config = dict(
    norm='layernorm',
    norm_place='pre',
    positions='rope',
    rope_theta=500000.0,
    attn_scale=0.125,
    parallel_block=True,
    extras=['capped logits'],
    init='trunc',
    lr_mult_o=0.845,
    final_lr_fraction=0.0,
    doc_mask=False,
    train_tokens=1105000000,
)
Each number is 128 + 24 x the weight over its row's rms, rounded and kept within 0 to 255. Layers, rows and columns count from 0. Numbers have three digits each. The size before them is the row's rms in percent of the matrix's.

# layer 3 attention query, 768x768, rms 0.0317, rows 375-506, columns 384-431
109:093138121128122153101104101147113125147103124140107196173100146147105136112123140123105085114173146119118096112114152135118071149121126147138137
104:089172129170100176106116138160142121139129153159097167131148130103120139168118127135136138134120126153091112109140124103121149145126169133126130
096:106089107111133105147130119123128137124112134132140124125134154116124106126173174121171151174180115079127128121111126115163109136103095127144124
097:126142142198134134129115160159117128111124106123133105102124145148154155120137094100147145127080095131120133096140132129177133190085109102136166
096:146130118082149143162150134137150174152134090136107126118116144161128116162104128121116150140139104118147135143147125129198167133112142156111121
098:118135140125061098163160149149110139118096126118117102147119092109101124112125118119134098112129178123146107065120098113120123121116129165130152
098:149146123130124161112143126141128136136126170139110100095139158087128135124117135126140157143148139114147098118093097141114137143096131114149120
087:159089134119135123115124132118144089118163120135110148122114164151127193146164152166115113103077141129074139131135144131083097101111132108136130
097:144150138099126105158146131101082177146134136100140127118148090130137112130133142135142143114132133141161130121135176147119087123121138111101107
089:149161129118132147079140136174136074147151119149124154108149135131127114114149131147159131080112111123118151131106114101124149139152145140128094
099:157137130135130154143064136133082130101134170129089126122111174090153118152128106149120134088133107137099152140115107135089117121108143147096096
085:168160139143109109175117115124121128130175144128113130102103178078157086121140115151120124114108106140101166104132141129116161128111145137108112
090:120114145107123061113175167089131168125126128095130128092119124102146124124136133124161119180123131111158133175144150128122085130117129084150145
092:160141125117123103085141159135146145103156138054111121112092125131120098141140191150115110120151146128146147130146145171092124118119103090139143
083:074132127139111148102124129098162118154136109182128098125135123104119089112092144142135155090123136152128126113148117113124129117162110137135119
085:090094162149125095121162119082152174095155106094121118123117116111151164124109151125123111162158143153159153142153139183088117097158116129101105
084:087065124135118105101142113121167099083147075103120112156128079172101145127132140108139095143120121117164168142138133133172119122120125095125142
081:111079157126137130119144105100179123105144112072138117143120117133109093123120135101154088116147161109145121136149196155179111135152083130164149
080:131148098122130144170107102144138133142119121163111140168115117109111120150125074132104120097161109121109118101083128096161148146137149124139106
082:116052155134129134115148123118094129125121096122131108145152080148108126111124144123154139162108150167127060107153118103148140125175086136115143
076:152118127114140113096087121110109121109143119145126112166142126128132169134112101117114148106177105109107155158152114104147123119086131103153113
082:120084146141105135128163135130137138112134138085139100090097107150154157124127172103108103124143168156170145122176161179127120112160106152128116
083:090122120150147121085145075079153115113136126163139082138135074169110109120155092140096118173180124112098124098117089102120132140117109117168080
075:127139122120137145154127126114084117161120167115125142115127174103154140146133137132179124138042087131130150120117173168120083135115095088070161
078:120110166111105120100178134162153102109150096107144099096118085161126112120131152118155117202109137135175133106138140148119147142152140166126149
078:133080106149134109113105090115155103100146158136109184142113102148147097112129111092134115106154115109125132143100110112138139112118101145168103
079:118138124102129077143119104150146092122172143151099091125166147110130124133094106125118156134127112149084146178140164114108160113097144084126105
084:151103114132119113193158145150120134113139124093125128159143100106163132136105111117158147117089134153175157161141149140162102146148090094092122
084:133090155168134168104164163099125150127136099127144116150104101130121108108124130131108132174178119129121147102076118133095153132157102160174153
086:141093101124106129156155120115141154116131111105149097147123089163120138151081095120182140172137171113133111132146120167121114116116112089141116
088:108153124126117121098105157122134114164080116100090166129125098100154103124151125140145129120132141097090131107131060101167162102132098146139179
080:163129131114135125106138190144145134115116150104110127167120088103126129146114129122162135103101152154146165147124155188131108104128110110117133
085:135129124148146159133122109138117092108142097138127127152117110174106122164122147108089112122176136129147148129090099059134111135144154177179101
094:090166152109167152130106137115100123154091174128126114125184132117129115172143113145069120108113100100138135116148124076169140134114142126127127
101:118175144119117117129123113148115093142146115112118133091114149156158157112111121141124151119152089172111134118113154123139087157148111124102098
102:085079111156116142104141077108163124096124131128125116149085124150105118111122151095156112133154138137112157111113107131137127159116127143164120
100:137153126108153163141159123131157141120141093115114126141118106217132098162126122103115104110132155141129129154115078094104129156111107153173128
120:101127112145156122145133108097152128085123136121107139124103154135096086121118137128115130104109134142093141101163123127100166129148148133150133
116:088141129111142108095130107115105156169170089158152135112124141082142137082112126160125143134107097110123115075143113124187141092115191145104131
136:125151091123128142142123109147160152159133092165126149114168147122100086131086100154087070109122136129146152163096127154111122159121145094144112
136:125142134151147085109106082168123121136162129123163157139132140127128116108088103134116156111109149141134124174089126161201155115124130128129151
132:147150151126115113127140126124140109157118131134127108122141131055135160118144169148122088147147166110131098116131080144192103108122128147118155
135:155126135149114148093083143190131116113095126108148099104142151129116113108148165102123156139097161116135109112093112142107123132127164156119154
136:162145082143087134162142080123137105078132151122140131129140142088109135123156127127137151185149147101136122077108140154123116116156112120123128
138:149144120121095131129099134133124150146131176178125155088130161151171116146156117144142159169113122111127102139153098119124133130112144119121115
128:124110125155107152113135106120097144174138110152134132128144146082133145165147160110135113170124132136107145091110119113159129140160130087129079
128:098124113162117127140109130116094153129106129137117086150110137139157118145124116125146145146139155072144165086156092121157153138129151130105158
131:117116146126139142154134113093165154128093111148144116129128129137132105155159117126120140127136144106135173086128118174122122129149138141100128
131:134110151163144123174114143096110153104106198134129159125138147138092087098105128102155155135125127137145128086160137109180150081128125119128116
137:154125114123133164180134148135149107122170166127144141139149127125132109088104139094139145118122147127140147135144098158118150100164144108141171
138:111153129112144115130168124089149132133138154161127161180152129133112102172104113142114142135144141133152124185139149106131151091104119119156129
137:139138147150172105111131128126116126131093115194122175131089178139176109150110131126130149159100121161130132108142089089078136170109127152124136
138:124090118110112124081143165130147124159145121126118146135136099129130136133119130119088115096128131140142141128125127165073154147151127097152116
129:182081116148127140084174123130128109110169080144111107134156157152133127096093169148098143166113122095133135136154116136119146127108127115094187
130:085104164120103127149128126143125149107133153161162074132119124134149145160088148118121162121145139173114137104111113138132150125113128118106134
132:137137118072144103158150122132088146120124142131153112125101101135161125128143124123112097076114162161162132121098132134109115154146072144114126
134:150132066088120127157184097135092135112157075100135090099154123131141151139139123131137151163131156129126124127124137137123126145091130097131143
132:132180115158122195167125103140114093101140141130157106154146101118107141152132099120134144100124127108135141112103144104135161150150094134152078
125:123151129102107149104156144128123090105098103175157111094141181118108103110121153113171115130133136154108117095086134114104137118107114120125151
126:134160137096171116127126158109163107104134128119092146110163129141073108101116073156081152138071094130155143130108127141158137148149118124091163
135:049132093179122106134114116129158078157117103112165161148127147117167141168127137094090153152094167104154151151130079143154119115143128207123149
125:120104132145147158133132142127152106088091101117104179128127153153163132115157105143139108180126147164114118159128139109136114168118169110117135
139:133124125121114121115117106095112174110141133143097126126098139122141138128170114145127118175153093139148160136161132119106112157090113096141081
129:093185137120134077135115148160102121142158107135119118100122131162144129131139109134094116082093172137135122113154122101119144133136146124093111
139:131110096107124164119103097137103133160127138154110161161091128123088103158138112110149104133140159131120113114140109105119116142110131168140106
136:075130149162085130143125165179150090140103176144115117116122167128110147196143147124122142104148122128120092118121141099144152143118144150094118
133:063118113098130083146155106094112130115138104124146102139142101166151091135178144134146144123169141093127160161119139126134113151109115097141115
134:157116122169143108161134152090133116091141131106160129102140131150124153132118092068124142119097071164126174107124114151142140182100102071125125
134:110117128089145114167138188113119160134098139147097139115134141146146126137107121101114113095117124122116120104159135148160125119121128160096113
136:126130127130089131148120117171159154123122136157104133140106139090125111118122089093129142128133136119129135102113106130126126119101111133122167
145:153123105139137173111127092136125156127124182161123127105124129081155127125104129121120135140142118130140106130120142134101124150109091122147171
126:177083121125141142158121142108150102113127110123172122129133149144128184130171132149136132146138119092111141142138142156089118118132130139171147
131:184137120114142151140168100138105173121134102158119130094140092161133110141111161116104156122133114129127142122153141098095108144079137117143169
061:136118120134137138115185117113154138108129120107094134116156134121126182117133160112093133145126118135105134115131161075107160106116131096139168
061:122159076143099144116141096121177096143120133100140133163105134121148158097142132164070137116145171100112158114136139080128079081116096125153152
058:127129107120119107112167181186124082134136119149124180163139161138131164093112159120086101090128138066162127119168136123123132105087104066141122
058:127190117091154121194119098135133146112140110123129111117131166156118145125153100144169119124138116135081097118128163185125142108084082147127109
063:151091139134096123119120102145135111060096080138157107157124146146171128102117147134103150136128081160155092102084118146130146110089108172126130
060:149109140126160119166158101126139094096163144133138116118082150178128149160104125123143144141127146126091108141104128125110100133119167137118110
058:136124089132118110115153120101104097137119157103184110133134133124120103149103157117131134145106101132175109099152089124118173151101107100124125
062:137149117122135126119098117151135119154117118108152119132140126108122136136120102138138141126090157128069128085123147114144144099109141112105193
065:137112100131108134136123177131103123140129136092141127154158113115133102139147162109155100129085139150103155099139152131113163147144111099083124
061:145161165157111139095151145131102138139111112115157156153128128153127140086130125148133168128181147094070131181107129108099083145138134135130155
060:107062163137152109112133137112134086092157088139139105123137111173127127162140158102132087122080129120139136108119117137160135150167146149140113
068:130155112161127160135167099123144107109114105127126125153089134111142128117141081136148119115141171149134163134122141102158159149112138115129078
061:082122101147133135160126124128133087110155143140105101100166139106129119144139205131107116148113084124154123116107150101140152140141117148121173
063:139104107139148108132142146090069140114091111144193102120137152145099106156099125150127129112119140152095132120131108110112101155164155096104152
064:143140128141168169101136104115158107144108144114115133139132147136118141122116131094103152155147099095155178122092113153136155087112106155170145
067:120105138128142116159124161121081129112113145085132137108149147103129092122104138124139158121149108130093139094108130121136146115110122098135151
069:124130113111108142162083147133092140146126127128165112101150105111135109131150090137153102121082131156126145152129133147114136150181121107139129
069:165182122114121106103085121151086116132099094134153132139126108160125133117140087139138123152113150113132107098128113143106144103117107142106115
067:123120090128143125150139104162144139104145142132121097131138138110124172121110118154154113114122083121123137107129119100103097112075114091137117
066:134118127127136092146127157136085113124132130124166126131154132091112107131121157107166140113163141190148154142089132124100174144141135154214185
075:155102115142140074085179151131123109125114155121147108160124118135145132127151124124133159125129138127126156116128136109102095112109151122110157
075:157159171124141133118139169127113116147108129128079096131127114107087095134165133126112147156110132135123140142155126136121139123190116141164117
076:138111121101129145123102140137162121127117143114097136127126097084158155122086125140133125114120130121106136127134126142147122133136129099147189
083:143123159152143087099110136103116170144110161104155131112175188118138098127146172128136102148176144117107151137069129126139129153131096149189165
095:129159118113143151130111133141102122149142145087087115114162136125124113088140146141121127131160124122141128091135125126144118116145092130095120
089:109155140093116123123092124149126078103125112118131126147106150183133142136113135112130160136155146157108125119139113128137125136105144146122161
093:098096134154152137106138116116166159100093132118141126137091174126107111123109124099174088131162105151099150119131106127106105119113139158173112
097:139152105108135137133150126133098105070103164101112153074133113159098089138123100123118144105151192160142148190159117117055130109158111140114133
104:108154108131156145132119094128126142120120099143101135124098141136114089111114138118120149098113159166107138090137133138157174147145135152137156
104:105144144113136108123114116114118121161140127148142127127121148111070166101141138153126112126120084102145092032130134148178115136109150130094136
120:117158111110139131138119059148158165144109085163150143145172143100104101144121143161070112093149154113132154162098145139120102114115148072143091
126:080116166147130084124123104144112120110157141119141129132113134119108124119109096101128153133176142153143108158110119138143154138141094125135180
115:111152124113141128164143121138161111160138139108116113104145140084128157093161148134114090120139133119126110114096078142147122155110136136125122
118:139147137144116138112110129156132108113115127133144083138135152149089146142156165095092142190105141142118123129095131151130113139129157158164116
120:154125111135101126187135091115176095095134136141148131118145121121136160145179138153151197156120128106141114098123155163158144103197109121104128
123:163129105118133119104095133143095124113147196163091157076180160155157097142122096118117153175121131120131090125147062132112100150120134081139116
111:114136137150125131128142080129114147153125158122147142152141135128124112168126127129154125130099158115100150126144096120134144132150099140108113
107:144120123168132135125124124110118158141082134135127110109101174144183133102107126121185147144149127115123146053144096129156148124114131126126158
121:100116157114136133091096182114169124135116136141112130145158113158137124132169087137163140114145166117137146104123121184141082123140169125131136
117:150124125143134137148117110144078141110126189137096150134114124124105107104116147134126150140118168115137114105152126089184130096153119117101106
111:140132132101147128155150139148155125101117154127130149128104156144094124101116135125183160119108142125141143142164125113146122129122164099152165
125:111140152086133113107154120090168136141126134126101172180141138129110098175107116148142167145180144105150123182158136136088165098102109121197085
116:116139110135129110095129114143141125120123144148138174121129156104154105178099157138130163125120080112115139098121128126137184145138146155100168
116:159116143113118145105132146110148142163159159099122160107128103153148162107164148123133131111116131121121144144125115171082144130119113093152130
115:155089136134135128122196119130129111120153090145120148128158139139117142126121160149120128128093133118122147121111122130135107124118139149114178
111:099082151104108137136109109118112162117136144158183096125146122118161146139119118121123147139133124155154163114110111124159148096137138124118105
119:129157114095157117154140136142103149127134146107117141114075109171108148118136120130103109106114154165159121109129139126147130126137139141077150
114:147129115115108128118193086125120145115158074155144107088148130144124122147105104113140120135123134128077135138159123134112131151117107077120158
124:144167117173111181150132098124162133115137129124140116112121089122126130147127084137168146129121139092156148115127169140148148150134069131159095
109:141170131141121133122140153143132096103105102121110114064140167139145135096123131098164133136108083125121156120103124124122147160098115102091132
112:115131114103119127126108145135154105122136121107106129124143132128110119090126079132107163134067080147148129121134111116110142141135147119097171
110:078131109163121117128156138099129110139121106119106125103106110150144121134139146118087150119096143134134179166123106151102112129180138156096152
121:144117150165159116105126171131195120082102091122135157155138139163149133118133140133112109198114128136144137170094128130102128138118163095177141
121:130114107137059152123126118106094158139130156122091125131058132143155162123146109135134107146146122144140126133183093090131105152133117122153095
116:101155140140138089132088180160120125144129121115118149080129114160166151130131138149095117081068137147167130128155120133113130119126125139094113
126:133105088107134147111117101145119138129093117130091162194132150143093124122129082119135058133121170109137106115108124099123110151118122148125120
117:101144143133071149107100140161177098136104153146110141145114154137140171188169143143126122129133134124107114122122116140137137138109164094116146
114:074113106109092093171138088116127144132148131082159134116147122151168136144152153117173159129144151122134138126106130167142094134080088125130102
125:126127118167146128149180167102123107069167123126125115077129112135163164132137138098125136107074112130126155097115104119159146166099129102124145